Weights of a small GPT-style language model, trained from scratch on English Wikipedia.
Architecture: RMSNorm before each block, rotary positions, biases, untied embeddings, normalized queries and keys.
Training: a variant of SOAP for these matrices, 224M tokens, 6843 steps.
Each number is 500 + 40 x the weight over the matrix's rms, rounded and kept within 0 to 999. Layers, rows and columns count from 0. Numbers have three digits each.

# layer 3 MLP gate, 704x256, rms 0.139, rows 499-570, columns 0-63
551494471570486408473507498440518463519509504430532510421488523496497561552487525548459487458520542480475531497476510534482504473561536557487496474478469422536497511574460513480510449504513488
507457541496512464416482457494524515501453460519445429440511499485528458552540486459553539517526462499483514453483465522452450573513515504449435453518554524476528511508507507463485441470483424
506436580485531517532551511503463539476481502448416491485495545505520466467438500476562533536522527528573500485444489456512518568595560500459439531500530520506534498477531525471448508573474433
504490496557434517459480438484483444491468510466469499549495491444570538494487499453475481489452518468580525486555556482544508552556504516548468506500458429487434498563458482429573561513416533
541469600479527524569493556500543545482583535544587545533498520397479541512539434495505441432494446488449522513413496481474511497524474513474506491543449586484607540513453527518496536432487451
511540488397541533510494507461456578528516457512555475492484506532528536459536553467524507478534526507508486497465559518499500450514464537523442574497475513490563502529526479393553537444521562
466569474503544453507505491489492557452494452531539527494540463536509419475427546474455441546532472484446506469581506511481518434468495500542505547497487534538529507567490517537500542502486529
509525460556520458463564498522545461441509471487485506513534488522483495472465526502543495505471462460506447499446465513525531450488539486494475520509479413477582491531472476446454442512424462
454501453478477497584470522450487440449485492469486506569482579468467469621480522511572589510520413554502523499469536500551506470525451505456501505395513541539448475538524456528408530551532467
512470448541559538535488450425509512462504478512472565490469491526502465526438458456491661457439503424476488469506521558462449473499508523519511367500554423494465488522507525483467458460480547
431479445476512520511465561458499525480463512519480442481453530513475518474451457558513454505418458449435500456419439538530516477516414487458491544496491597427502486477460521535499426537541494
524505432543502495471526439474462491538552525466418461479486533469510445500537544468427547558583493510504481505585545544598486497505526463509503505506356495503412472486450526466451522470533547
408450527475508527478481575481453502507541543393541546476496523459490537480494498516500511568527466520481571519497457611468521477569506454548489502527472436470473454478476464509452454592449492
471566437464535489469525401524547579547499553465426466495505521527476498522599489515543566453438515517509514565501499496593412480488480513447537442507560583544438538515456446458513554495575499
561527556468433575463428557526506501491502479515392533595460551542432495489522403544510463549495507497466504480474513550473588422533472481539498560549483486492525506479521564489524486522588505
525592476451474488434517492579506462526537451557485575508490554454538449496598579483482502481509430505461579511487480423517498542470525451558544526570511500499472572506498492536486574552533513
481476491542462490483580525470440500542523592517538516474548482524500554541478441518440490455506477449500451464482463538531477498482541511505503477512561511497517554505537497519468488498498497
551536482482444490530511494483506453548494435474495442545539534447500465504511490517418477499448540489487537537410498587507516479538473526400460545529450512493500545526539465432426520545455508
504441476477495526540469428509421496505530467535554499470446491452443476488502463470568532528579505467523530535517513389554464510478537463544511462549534518487523476525553536478529487502439524
591542547467540475502495515515548529555538545518478524462481521477472461595485461495489487510514527472417538523483532492517498525513530478520525544485467470447522460506460573639510524444442489
504457496539463535462521549528547536475490469530501520458533428485495523469454513484525552512500496512498483462535455484556522425519505423502513532463468480477514541493423508480450553503537429
476468419458517546499453458472545526504523490507480495465537485465512535493510558557438412483482518484511518490524468545524564526527518502447550559540485519464481441400535455449446566500521533
535494516516425456509487514443557424480488517627498490539464459523426470486532470515530490400553532488506532511437470457472546528480508515494519559433572463499559540497495521541503568485540452
537506474446529477461463469535488539579506470538499556489511517433455536558421502544546551500446410457530465570550478516584533493497428419479552476402470498566502519567512504503491483442437499
504461489474505523477455532445532503489526527478461545494505460525534526465454382495474502454543469504397450512444461519486553558479508520538494547482466469485559464493512498526499513499574513
408513477508513540506469538511507552548474510535448509497505532547451440541505518515562448536519468512554499461491447519583417511497510571434506529507520536589497511581490511498434460525531487
547467490458458533480481523555462519502467520492444548475543593473561495478580489553592480454427526510527467540520545575459450493572507465561474434486476532529436482478493512530608484534524507
511450488425437494452476445466505510546540527541487520452510441428508529517503515509524506478503488517531563501451567523531506519532435529509532413490495462510482556491476509523454544519503476
538474495506462493441509527536424500465507497488514501490512490492491540503547496531482512527410449539499535475483476486474448513496432419524493513571568489446415544538398512532526477583497531
474532499512505462537476467495493451523498530444495421520556513427509431524510467492460495496594486443471428470448467498505497499519454486536508492498453525497504484507482451518504487486556495
495529507436540478511475491498476518567414526491540485509489432520464463441515580444425513569448522535545464472489492466539498515492507489495485463445498514458502562461480405491496523512418467
493480559481399529572468489469473446477542442468481479502471463493494548465436491528502474502476567435497497524496597491470465511520553482510497493443517451512475440512488531538561515427513507
483472528460460528503451435489553536506438472547507546479474493477467456476461445523491468469542577445532517505495450479482494476537470451480436557468473516572481474446465501442497466483477548
510527515515476514463510451472531504483475495523486504561556499421498474482496483496509497512462500480419470443599517459511565445577527429491484488573521531529532493454481475425483462488535487
606536571487502522491488545445510555500592511504486553463492512549492481550499519497550474487492530435470470468501554543455488493506484538459500496489517483589480479535590498443559409486549468
518488509562496527463526498465512433597544477487515532535550564529442515538545551462503499456454481515500536460528511508520562549487493478511525492472505562527504501447505498459494488428527515
490508461499556533479500448571495554483475458479478522530564521489481431474500534477447558540468536477500527483566558526543489447493506468543451423476514566483520589466583560438366473537438517
519465451494567542494506563550522548480523498520516477482526527506429515415474539482483512446521450466521513447500497464420501434422512496455473518509541529454473532478545556444488478520494492
431485498517447543571468483505500538455496482414522483460405479461545476520599483475521531484497453512493504470479493509515485495444505548553456426534502518507478482447514506495501518410485524
534492475432432501503506491574446458481491477517515552525516458523510472542586537515553585590487492497508454492507482466580483498523566513522540461564480469601556526477505414505519518497485512
415518583545493520498531490515574541514509506446537493515448507437474543478463453507548529440518506506523513556605462487569572475455486467510448435476476544565422502459512541493526431464527422
416534514525503501533494472571440490497466462465438467569452478472502492535518486588458513555575585520502410490561425549552466459517457539580495482480484517494514510474487425475521541502525491
544539479411530490449550538542520454530505459531549466522543473498498469530537583481519580569493441514474492494482550543557464445514461505532564460533504484463562581475514513534466453565534467
471511496499449519421511449559538533483498524480462537488566548494489540458426489475461536436490509584506484547544466516546571499492488454461521477498522447575548506415509468417600486478526489
482437519455443443507482490504501478535584457435490506560540470454533430429573529501443499507500474477407503488508542514487497460486467479526452536505504493534500515528539561568540507533461508
472479497549443491506543457448467529514541505466477535551466503528523515574455506485571478492460556499453484466519480495529461463473476412533524585538532504574470529524506571526529518547550538
473459523427487530522580385510464536515446531472469418518537476461490490475552485494456568458566508539503469541486468482458463508483425491531527440525541438482451463517543522528510531515454462
558487496489435415532490450540465523553507460437412523499486452447495548442535493532517517607553521524414545517519456469561431568477631564457529527521504506592488488468505427504487551509538469
433452514513483569482527510468464470437493576535506518505516471463463477483493587576493504455476509506556533502456533541464454525483531531481525499446563506504496511491462558472523529520463490
500521483523464484498499457517531479522517537506493490507443527469466488466498504495473548571477538601488509418530458425480482541469501503513487515461576552519509563453390515470506538513535529
568563488527524502524427579536484475485513522488535500465457503480543463564455519478552593536458505489470484445515492447506470496519459575448450549337459446509547484573502520474536436435462553
487524523540504491447554512532521455479544498548458481547563500503460517449510541507445493501463483498516568501516527532500587494508490491522489513518542404530484549533458470469461558479483539
535573545487527472490492497499491590434501435499508486568580517500466534508530433477491511493490513490481515463579502534457459535484373454540445444457464499512524501459460509507508453513484527
556459429432480558448479492512501493507524551529485468497493451453548523518470475536463498546582535442568451509434541534433447538423547483506483540505433476514460548541511503538497448521435475
464508480537530479516502424480464502513504556482506494443474516482507476497454523416543459521503490489482504526484526527525441432509514496510481509469534542458567550508446505539489540429501443
488485573522439523495552454562548478553503505535533506483422541565531480503529486551471445547459510467521441503458478521500581471565509488492436464508529529547505450456509485451570506434498435
500541514507489460495539564537494517530496576488490484451465462494495597507588504567517471460487579493459491508462585452499561506545587487530528431566533457494409491626520475553503525560568451
447473482487464465454553456498500445469483520502461548471465586454557519443533547509478513461533476539570452514471492547513465454478475427545473541537532458533479441461496491449495582489519523
418531562498509467448477530445469533490555525486539514471511539508542538495591522474495568494478572486556499434416466519484520490510526528477485489554563545514525542538587543528501587544505471
467525496578550438533486561511563531411493568493548469465489637475571512423515487525503511568470533471462489524417480550554480372505467512560431460582536447494534457513494560457491430515509420
469453548455449564590466551467493486547525477494488566468485535617561572541568507474496442477504517486495445484435483498557500516489476492570487497447557568537454516517510477495457487510495477
482496458478475543524483506571486529509520557506481492529529489509486481486527542485446479554495492472497428481495526560452541510558568535549592559508504506468443527538480473456506481493490429
534481502512473508538457534539417500574521505465477485447513581477500536483469504469554418515475469508544477524499519470381521511482493518528478492454577566489499561511488482437511527495503500
528439418539458484543562574524416472442490530533382541504453530489507512503474458431462430464538441495450482513482468434510444478562444490579454470468514417516495470588590548487502520450567464
512501480564509546427500604592480527460456533481588506533574485508513528540520470508535498487518516525534622470494507507505541434491524415492529484494542439591513523598478558521562515512471455
459544489500538519487440472586431438523457467582575525515514407512516512516525538547517542518445575543489543511619562573577463476467451531459538472498435553485488502504543478425411533544448458
483539485518470506543482542423548516505489491490494472540477475528462474508521461502511488471511522474508486526524560520523510543517450502475502457506527554543446490568499487520516484522528467
546469457439483499492462523497464469463458502532498492506570510400434407489478504545540573472554540548510477539504495459486475448522424489539516505508511582532552591521545473453614495484516454
565521500475539522499557509511525536574477495471453487543502535476492551547506550520503505450562504461490526554489552507511480517491538538484552520538485603484441508488468563548428471525500562
519563517453546424506489518470504524531452510445522451544462489505528520491481477569534502537483538503580452564531486416550411490526443496486454546501454539498595574504517454489467475497434505
482517519528528515472557457487496522526440472479546477435502505433494478484491500448481480516481491511482508499489497468471528487515462518528587514528421501574545509503487531481553564491509523
522490499550505489494516450476523445469521513490525520406466444440499519497551484477453506496506459547482567511448518487465455509525572484489540483448496436505469515501478464473500504522488545
# layer 3 MLP up, 704x256, rms 0.141, rows 499-569, columns 0-63
554427404549559497505480570476541440425508497500470535438503429558465548449482512512500477502536540440492452532477494484457487514492505460546495545536553527489492473524475539480557474521569492
454462428510439398582452496486475447491520473515499500472484482500460493517485552501500477509526583525610503517525500547534503517512502464548581501481471469487464485475536409576420476463569509
468500514559433537418516522456532497544501521475536466504470455499504412505516516532459451463519448506435470434565526509512427463494479460547487506452464483514463544520455520485509533508549491
472505528521509516422501432517496481514437459508573577523477560450529497457493502484461551528459513536643563448492565465503484545599528491493471530482457495479503476519444518473508506487448512
506554552500435473501440479513512481458536597484485468501551514569465510544489531547499486562540512538514463536528525559490530477535528523488493554465530416514473442492583432412540498562516483
441556614595472563590471479507502446547526509424508486462477520501435509499575499415468511418479470516518476520457493541458493474520513488464418488454474441427522542501446514533574480531509510
528483484502513538477444457491478494504492464500497543516470524469515551444600508494480598389491512507549524508455522388468505441482562567571499486485450490461475558466493561515498427500494480
498467538450535443468542501431493522542560554437527500514515579527415481514503413460489568458503518521474572408536536418484464520501457456514502536487518547547456572552500462467481522491557487
460465472452550506515555503469482547500525544499500513519486436463445551569502475467500436463487506523550493508509522520531502516529466501460517465533495418510471521525418459588472455498508510
566467542504494460508527404486475557466526455504485472455523445412512532442521521498469542520421450431431469472541502505570466498485469500569542420495487499496473500460470559510535548471472497
455522492540510475605519553524555561563497497463448494481484594481527501472473505519464517502456566511443474465465544499486524552494437461452506482453446473482412428456526483433496509489543465
465500506489483492487525475546450459481454566544405495489557494466489516456465457515565473441398535490530487498486491426467528472480457499464424481527489443492480521472511521473510552471492464
453536469501411514490458457468427488509493442505532494528451495511477497435487465513515415550479506542519510476456419516535407462432387495542458508486519524521467389479499445563540497491469494
475466475528460617518456510494512533501519457522520605465503511493469520541485453555589550462512589518533539537493500559453573533518488474520434495479460460503427496442489505433480582444532504
522458452513429570500537442555540441467475495478498534543530536506463522517571508520525477494562454482538507487491548534519519554528495440532509482519540527472532553522493516476507527509520497
476349542520544538530465523484517473503467556444521524509530494532447492476483512504461569488479570558497461536508467425531518492448543452547502467534489580516437445545512532468572499438523496
581524460489474498455522452464521476505532432508403569426575489500516530547461538537554462507484490438441473584550523546532484532531536462456460528446496494566491474496491427443516455534490503
522548516463390528554435515499478509495526533547492438522483481464468476576493492478518436538463526541412498479491529494522473532521429522468460477461558490475453462471464570448479520503504429
475529506473531488534461549515454497554460542449522542444486541471531545570547485502466565600469519513463458396461473508467469524610419521478474540480495490499505461557530543509498486466484418
492523550523445570538545478492496504486553527495487544477480506421510452505533583495545569455499529523479503488530545515482500494514537557556570500493415495462495450514534476523534571435427450
487539442458361492477466569509543504506500484444513486520479505463516416498452469445490486547442500444461527431478521500476518527472451531480541524526532530493524453523494496497437519494483536
511487583484584445456511539520585532536535511528448460499443489493438511506482570467587441463494507505547511479487539500484495510498438521544411484458456473532549486514482492471494478473440597
517524477528447520509436467544462559526547512525474506462522483490484428474615515506552482521483511531500520502522477508563480509443481552464480519460516485556554537469460525528548514504505484
490517456498481512507417508501533502572549449458595596602476525452502565535466452539549609521521536514498485512443539533532589478479454457452516471490529485454526525488480448416541532518510518
567474477511551457542440500572471535503541549457489515414521361514496528476572477474468475552501519464433557555528505513470537454421503542547439564465504456549441449515569465502464506550472500
529421510536443500539559424480409504509512463545504497511403506504557531494523516471508453534516495505511469579515479512511440510474543526491500551618483457491461553488457562483559496416524467
487515399497501474492430432513501477549548542520490545495404521407460486430444543542455471598476493485495478476528497544549479510530536544450489530541483499582484568554591524451486484482507565
533554519572557495540462519499498518519460483509560491474491471548527445549495422512470542501516499537550513524519551511532468460571515491532438495544490532517463493502511506543546499424474514
444478472489484547557490487526518459504509505466550477546413529469453505444475508481458428479559490468512455522510424552564452532560505535486495497419532448465526475565504537490491490489494507
491429565540501518599518473495477465436454439519489550476524446581556495570498474540535534536497567527493537454520494464451516489417547466549485537506478476520540509482461523544564502478526517
516481477567495453509462516415485540475424497514416423504523480559535482491529471495477524530484501545501546500430547448506509517476467460402561518484479504476457482539427535562426487542529466
504526454502542503489491549465501548512456481469452539535511503505527471576594506523424441515494510468478502509556492413469454457514427546420437447529530528510510542551518490506566567536511549
480512527479505502489479447515536564513445483486422453536449465509497489464501478565463464446461496535482491523492444484489490461614476489503409510506546540568457570473475513472495460514421472
567492538435484488510540534502490494482494479438480493577500461553479467511519523503495443506510523478445531485569458469477547450532481496461440609514450444507509539451541471497443470480508505
438499485494547470495530492527516500420448452381467492572551525421534482475476514448531502508500485628488495520526502451481473537461475503482518499428580504527491517498478501463453467473462464
574488524499417519397431465461461508488464523520483517485473490509500556519491526451477454568516528481462545441456476454489514504521566498522480614568528504545512491507495524473466534485518457
399481511498409490554474424483507525487487422396479480497493552467495506509505521559484500550520562496478569371435513546450546541454515538562474567483473496568518581464495439527490556520369444
503489453459471549478481509471493557505554522512555483487535568500507450514475521465513502487523533545495407502508493475429446438398473514478488545476452505523527530474555536543466516451527498
458454436532463513553480437494553500484504551483531481401442467492538478484584529457541449496491542482536464515495537514480561559508494470533550538483466473520513522492490518489496511448548535
490497541547525501495466515449540461468467543440418519569460478451455461460504439523570533543528520472502556523413581510422487531511486507567474490464503502494447502496534558506603496478515527
436515584464482494491487528418544493529429516515538506485504485506549536634415470498489513490642482493441477502511504458543513495482482504482453572509512543456528512461508444525451422454515428
517486486519486556403549493480503454482492492490522474556625499540469466486486497515427540450528543453459500479504463540530518479521486536503470546518557514470573508543455460547512548513532531
424511505499519508514481438389447492483552485503528468417488485469563530478535496485499556503581463496475452499553466551486460501465515473518471505441469463493508553461508520544430489506578571
531459510408593474480522358473491444568482453501463538569522490536550456510465443525472444529477525506523504528560551584562488518451445457495516478596485552555521504501556492552536513533472490
498504524579493418427523505454544502552503495456496486371475521441488474460562445486510496554505550513489416477522461586429489433545470493470505453564478456483518469559458488430464444424523492
445525490499445485512524446459565557594538487539517520573475540462575533544568495580450443492462522508493509476493498515514498510513438504500564552483500446520471496514490513551532484520479465
475563525512475529481460509552497476465450524490484425497550488500536469511493534589433511478542485584510441506461508520480481483555457546539488472478557505556484587492548477557490561492459544
494556480513584534496567447522540551533472513501476474501520456474524464541537482506483555480427430461540502543451485546513536490506547482505541511419486522474530496523505517499532445530473524
587527487567523473525507493523442458482472461472421502536545569552549455505496470512507542473476432494446475484572493526386481489557477486522490527522568535468471527458510510542531453501547467
527467457525564505502531508504522481452504499504511515514521532570485535579433464484516452483496496459559527534474515528545536462449491542501535511491491480519476441553596484498448559511497435
461463481561455410561414493559503600503453535493497514437500467519552481466500530540603525465436457534549474485500497514537488498541508516476437501568601501507566562571518524504517457580489573
547493502527560444424483511485474485449552536500506426510478504485501462549468428485506510526459384513527468487418489529515534494454402491450517479554440465447544463529538527528437511466451485
475408466513464561580549476518451494438479547485491512465456501475599485566515474566495525475537488353433429536485472508432511495477533468447495572502506454474526467472514491557492502465431520
486487505551533441490526468534522466466480510452546546459524566413455474540546471456495447463502513488497511476518517489477500574507494509507581493467455463510444472462480492596518487615457504
414481518489477497509511484502507520538478553478480511494519510420503491454490503490498511510486466527483540524540516532513493426475521531501443475481511547492531539501461446563463540499452521
438505493476515452543489538457522547486506547446554498563572470456503503472534510537555484522561455528504543504542502455563443429481426473537500504531511479548573446484452522540456471508507535
465493544552459450476536502460561487439516564485521510621475506534523491561516500579465526578543505542506510457494476526430549515486558455510498434495444522460573513475512478519482543453468470
416477505471458480441522507465572481499485506460468509490502474480452437465512495494478576476577542531509429517511501528440486561449491513489484524516502534546476454471537514492517466488547555
510526527484451531480500571540475472510484478519465434554526479460506544486451530411537473542558534464555544616516532566485543447432481436488544448475468450523514533519508448549544412509467525
432505470584554432539472562496577532432494558502543454444409537438541466438524477522533431499429544389514533479425480521427501466463539515502557496557610538566536386506475465480511512450433508
561492528467552492500499503537464495523428521447509482556497442499519491504449513479477485514521545540495514579533474467483503522534616458536461501459485527529505463480465487453470565452475536
494460498532480490556456552498427443491553545521475579486528577551480456489483564433530521466527490524494453485465491534495489518454483544494480469472461487454394542534538497517567542457477554
514483516547516527555517573455487462481426471565413492553507599472544480544509538522496543520521515457510500503526514559505456438561577531508539492523513540511469516549502535547486487528406523
496398541509506474402472510495524460531506517518536523471500499508532445471457523448507576477508570562550506539516533593512507497483528537500503514498535566521493493472429476506522483501470462
474494499478560520476481479522476473498488428476503468514496470524503544579522469473532460458491516452483495475470394444534537481459456534556467597418532532462470453486479485550406481528521468
519576474511509535401508550553477475539582467637558482567480466526534539476491526552551458500523517466490537551515573574536501553549463555510513431493536493455416441434544566560437512515428475
541580500504480512493452544540542514512469533490523500504437470500480540464568472501549499420483512490510472568450492525534541437505455495454447450460523492536461520428478451483473447479507557
524435455543465509419565492536500475604459479481481430514515465509489568468490536485491498457498448563488503473503526535546470467518510481554494446530432489450430544505529535546533552552536512
465406490512511595471511474522513488496604529459519487427504431512503498514485486506461530520405491508487487440408463566422475479492512471493497482489510480487566538523528525456506526468489523
506493541545473538528420467554442567411574505458473533457503512490474503528492501499496448523474474509510520461460507508423492486541523490472512458480492471502481479452476485445534563458517491
499452451458526541466526504455551423477562498466470496516522516454507518484461506530489570467502537450495459517484476486473487494435514527539439555504509461508459490476538511506481485473505484
# layer 3 MLP down (transposed), 704x256, rms 0.126, rows 499-569, columns 0-63
461527568472512561533486498542432464487566528518499526487479523562502470494438466520523546537555486535497532527526514583453513442486426527501465517514461527535499485487506525514482542524475462
452433413499505438548490491520555520566454444454470452500524458519505476461454530528478492473494559525574493437529536477510575508549542468516531510507461458490433513466520513520483401537535539
562501464414503578487531514479486554451404531497518492500506459517461544491494501523471545561515510498512416470515541499477513438445503517485543407408475505513450489594467524477477453469535506
434505566536502492466570464513519507467447515584481435424487472524580461557444492439508563547569501523537479445478515498534573530504445436502503445482431496541538490514418497483492478504567467
491516493523516454524440463554553480483481469522446525481444519553540508533479567478537455509458486505522500525504515470534497594473500507508548556431508431538534497546478520567391562487560519
459503385507512547518466466433442499419449489565485472516427506593581466442473424447496517512493565459465447453444514509477499460541509524479478571570448495580473546473439503490501442547559467
480576548611491526469481516465476420483534522528477540540543543530519603462505516494449527440474427473506454508484496545512476520533434498399539491500504514505512486508488510557522487496447483
463529582466468577605448492532469453492446468511526475479502562523515592535419553530477511492462530480567576457555548518555467575478438527440463453449450526507533496547520520460526617460599474
511487585534496492493548539551458443491451509529541484555468472494507510576611506520528545504460462502491461576545490568532612539497514510489517504562461451511467450558455454493453589561487465
418555571567551511517503526451417560511521528570409547507503470541521480497476487520545488451478489507470544530499484518513479512460515485557533594488446501538439530485564478510519525472499466
507493506488556501530462476561544447522534517517515417526484524526468513582498436528455438463515445494559511489548536463487504540489487532511481451501547484441476511523441545494564480517482493
440499548495495560485467490547501488497496574410516549451516453531524493476514505511454511503506457501562447490475536527451534561504493514415583508530462492482473459520532522485428510564500513
458510512563528583522456452503501534473498439519543491573556459461470470568544498496482466446526493546499499542449501546462433481497609519475423501430481488506496526498441501497498523583472508
496475497579454495502585489486549493606478485504525506420555447461507500563553502550528420518474445486544446495438549505534457530480520496519476620454498425487506568504540530412508517531528501
467439560478489543479577473511511541494511506516514477495438475533510462505530471471475497479425481487469449520518481552508505472519455457435458449540574532460516502520539536493470467430499549
474568507455469454450430491553483470590481511463524453469501493525457522495472541486464591501458512454515507418522517491461529535488526498508511507525571529514519529561475440460485449576488515
445487433553518473519567485537448444473456549520528502463452460509479502493499484553473521448555480490511449566519526497524486603450506460466470447560513479467491504513463442490517536453584567
483509453480499504488439439538585451458483510477512467528466530503464518540511507485509504464456524473466444503508570551399483443517494457517502511440512491545444526558556553456516460406541472
540529552552478543523561472464485516465480514511564517428556538432601536518527480528485504476514440484497513559509483492420467566535454455478491502409562477463556513517538494465422485498481476
572512487432546524480485496520534491562538545522513521539522539489438486380465471500446551494479519509474427484524520504509488480543484572535437455469508592533486509472487441442524502523562509
484491488475487447498414539455462531508486527487480471482542532621516503481540537503495536514531539458521559407544559448468543593487533545482474459535489528519496533563519466514467486492498481
511520510523485445542460478510502446549452512474532460541544505496512505498468538553566525462548517450569481590457523538440520448494500479502567545509551500554530439614495513475488569544514440
588533523471470526477532546537514488538507498473568490415425461500502477528549505520492492491567500496507554554494521508464454452474526563444444474547534531482552519490506548494437547522514460
553554506539475465491475438481511494513497547464480520483492531508431525516550537505460518556532476448545462446514461544473486507481502557493473525506544558495412538514534468477508543471530541
449452446485425501468488528421494483525549444409500509443545551467495520469557471518475523542507497521516512470525521477461433487517520459426454541528448415449455550489512547521445522475518500
546473551520411530563554532562527456538513516518470540592490491490520462428421439514502490489434521484505540489472469534513519459401453524571424479447552526504509448475482532494553561554494464
480498508488585465460561477497498525501514542525483478465627520529554484534547558552446461516489444504467518489500486544500515506414475454535523423468508527417495516520492449525483517515539478
496462490503483555505493429527508477507484473530503509530560449451513518489491510487536446524510504543496495521489439445481578522516479520493526549507439544528469482486449547573498542461490505
525530490514492576528537547459516518540459491506485493427436441527551540515482477463539477505518454456497527526520474538496464440579536529485549532526484466571543471491565495498523538512521534
493505481552496491495533454517503480485481584485496466484510584491549485524510486419454504483554498438467439525451473529533522496520465508492485505490496447555581479464454514511488486470447517
527468436394521479522536480481551498492539454427467502516488516483534481489441502518483628556449486576456560498503535515468506508507480588503537479476528541426502523446496518479513515487480477
565558434541532521450459591478574468514516448554510529471514551510523484496543567410481470547513450551432476408577523459471481467445464481551570553499521519512549496510478445459501571514554469
486507495536464597518470487528563462556502470463488505502554557515524490520487459459424551505440504506441566533436433586560496532466462473441441486396490473544478506546470546520510498545511491
546579501461569494445597531506526478484524538495495503567489509510512451528490455539558513506502474528521506509457536494444487498495530502507531474546534451473522456493471504447523482437369502
575542465469530495505511557504479445558525488553391504462555446560482526449495595560527452475436390497468548502522491517471436440474502485494493446538556510441614593477506410424505506524458450
440482435480495469515430441505437467465512533458503489492478420600509430501518523494477505525429492468509499467556510483488544531458452528484495560534482488454470507531495530482540525463555508
546538507442504567477528508503483510536458519452554452549533430441448481474488470494478672541486564410512520504506452508467553430532474511508496466535495537422546476525512493458492474522540489
527456512476518487483493518413444473484498507490497470472505526570454568533520438407502436543488457534482474505508518501532442498534450492458435511484488481516528470570479490503515540556473505
450522489493466492587500479576465525520583475457569502508608495449478502543503451475490512464490531450422473405515482494579513498476525520512495539490490494444424519510482529512516492492515511
476502505554493497456506548429449473485481544530418416540564461447449526582516466521480468524485443475545448464523507529547428459529462513512516543552477484535487479487507492537453496522487506
567577524540426505462497481565423550439539543509545561493459529504503542434478528486475487512489455508500546477498482538486511476514514530466445513524539499432514479503477502517467487492466529
462506543483491474472491430498506538430532571487508544553485530548521478476556565529441501473453542505505472573438556511556484467484540509516516522503464571449505447551501551529507490528510479
520529468518563520488483504497560470501472535533516487492433513501556496542504534435526529473474496520528497541572524541481520522515515543502470508497463501416578514534490469450480483433543493
519481473492541506510515503460479488535493487443419494528541429572547555500474510587453472414516379473524512453576521451489518498488532445581535467485495481561461487496516504523477456553517478
570527542542485572574504482517449509507478557479514511442445515434582446514459508496383496466594561448553509542527465529455419491473530629505444437470581467491538501545539502572501480525511437
488473523470428508475490449424525574456469543550529505589568427520471372507526490454486512507501458442463457460460516513476483520415560502471423516462554416534518491477494517511458520565472516
452556546503481502485491476516435513530454544452512416530454499508431515543593423531468498508574507493547474484492454551541516447432559540514544549469524542485512508494469461568485599536538467
498421467501459542423441535524506517430503479458534526479531477482485580478519478561495528544533575562489539487445454492513464447458463476520445437542524514414518524519418550483589392544521515
544504537455487503489463506528498557433508552429539522509522535538478487495498504474466495521538529495489508491513571486487499513558411481546488495543449548440562520529510426563493518491499438
481522479530546507487466501498478512466468471503463488454512503548455514500516515562481456457498485541457504547559561432505546490501553526485512518511545437495494532473617516454530477547562462
506559485457499526524497428506499506504476510566472618511513543456556522462442501515495472503496498522460442494375500510517551466442517541537516500498475593473445525478494529467557472490511553
515512568504503541552520494462577471461450530433502512559513497536522481621465512455437459494503516489483463567505472491504501566438533560511510456519508533510480480457473528460529538472503551
516519505464497494431486502435558455565554556469526489514476455460481476514444511484527461529495536562465512576507442447507482475524461538562488567453504394513526561549417437500552517434523533
580501440476469485410479462523539549517494528595511494517467476447513520589507478435485534515458514422533509506459486479407460546495546465411517482623490543543575546534491542496473446473445508
500499468520541486515543523451474504505438482518512539524551524503511493493474437519495456505502471508450496522441562515524456497510503533477577409489548461515512527506466445580510543527482532
535417531467499468514497519493510505533499534535525550550584514544510493458461508517483494476567491475480516470496510397497491575413557411489448489502447554512421582464489451604522514458590451
471565534473452421543512474445495603499505586450509565438420446497474548468494463559530478487522485438458466504434587447474491520541445485471503532543548483528498507514493524471542501544512430
499450503567529519492545451454550502521513468511465429449454584509471514529565510465505456510491483535534547478539428512489618546444472486421494516535522473474496519428461489462531444461505479
511529491502526487487491524494492530522455457457453449489491538534442524485457512500495419474458572410464516491528455496497516513521485473512496489478521535421503458480401490512532469555474480
566458539486483465511531463552495535449497536530624485551539557537530472520483462484483574518462559488564476460426456561481484451541574519434434569496526525530455484454522506471465492527508487
494499451532501444534494517583501486570472509508514477490521544527468512465534481420508424528465526458523540499512447447564408495444522570504564573469484484456556457520494532419519519551497502
480493488527438512497569460550462547497461547560515458557492464501522494492478516552448503462587507511463493492527523520547479527492534499550450455449542471471502501550421562521503496479477492
503527523454520469498502548490502503498501451533468487545506483500536506437513474439554413500531520509554528554499482490527553435529511470505590484443495516557546460501492542466568482486434478
552454564464478465483549475494397469497477504524618435486474541462510444526520508449416488463469517477456503461479469494474487486505528469454431469491606550511508479471543539423505549475462450
499573565489538496476540458458524432512476485542445483477467503540508547454410483531511446485523522463530483390498534503477489544466497508507493540494534431456523523500444483532471479506546408
552533427512496558427494478569550542490529547473497483494470506470465587454533569577548453520531558509529565517495507458448486508515467538478523533442499469530475516508495523563562505505478466
530549515582498512525581414454503518486507531450434458542496501583567482476528461482469443494450504469490515534509462447555541440466491467538539595417455540510425435571499461516483500501528377
529474536545542510481452463550551491519494537528476452554493509462430505421495460445513464485576454472516500498516469445436423472509434440490413549460558506515515463498476488513511522490536508
502445501519478557496443447539469552513532496463542478522499412529562472525468442471460498574444470568575460491523609441517519533507448504456511475500485409544499494531586515431478458554521434
498474556514633541431506398451456472471467562500528515476538441485544620500507419437458468526481468517467490555535446473430414418572460493445548486497413578489535486469507465440538551485545497
533460542508485487540470480521510515483485525518442569499463510539470436526415443560453547430571526428568479560535537470556481489503526554505470415551523497514529502544462510533473502502464582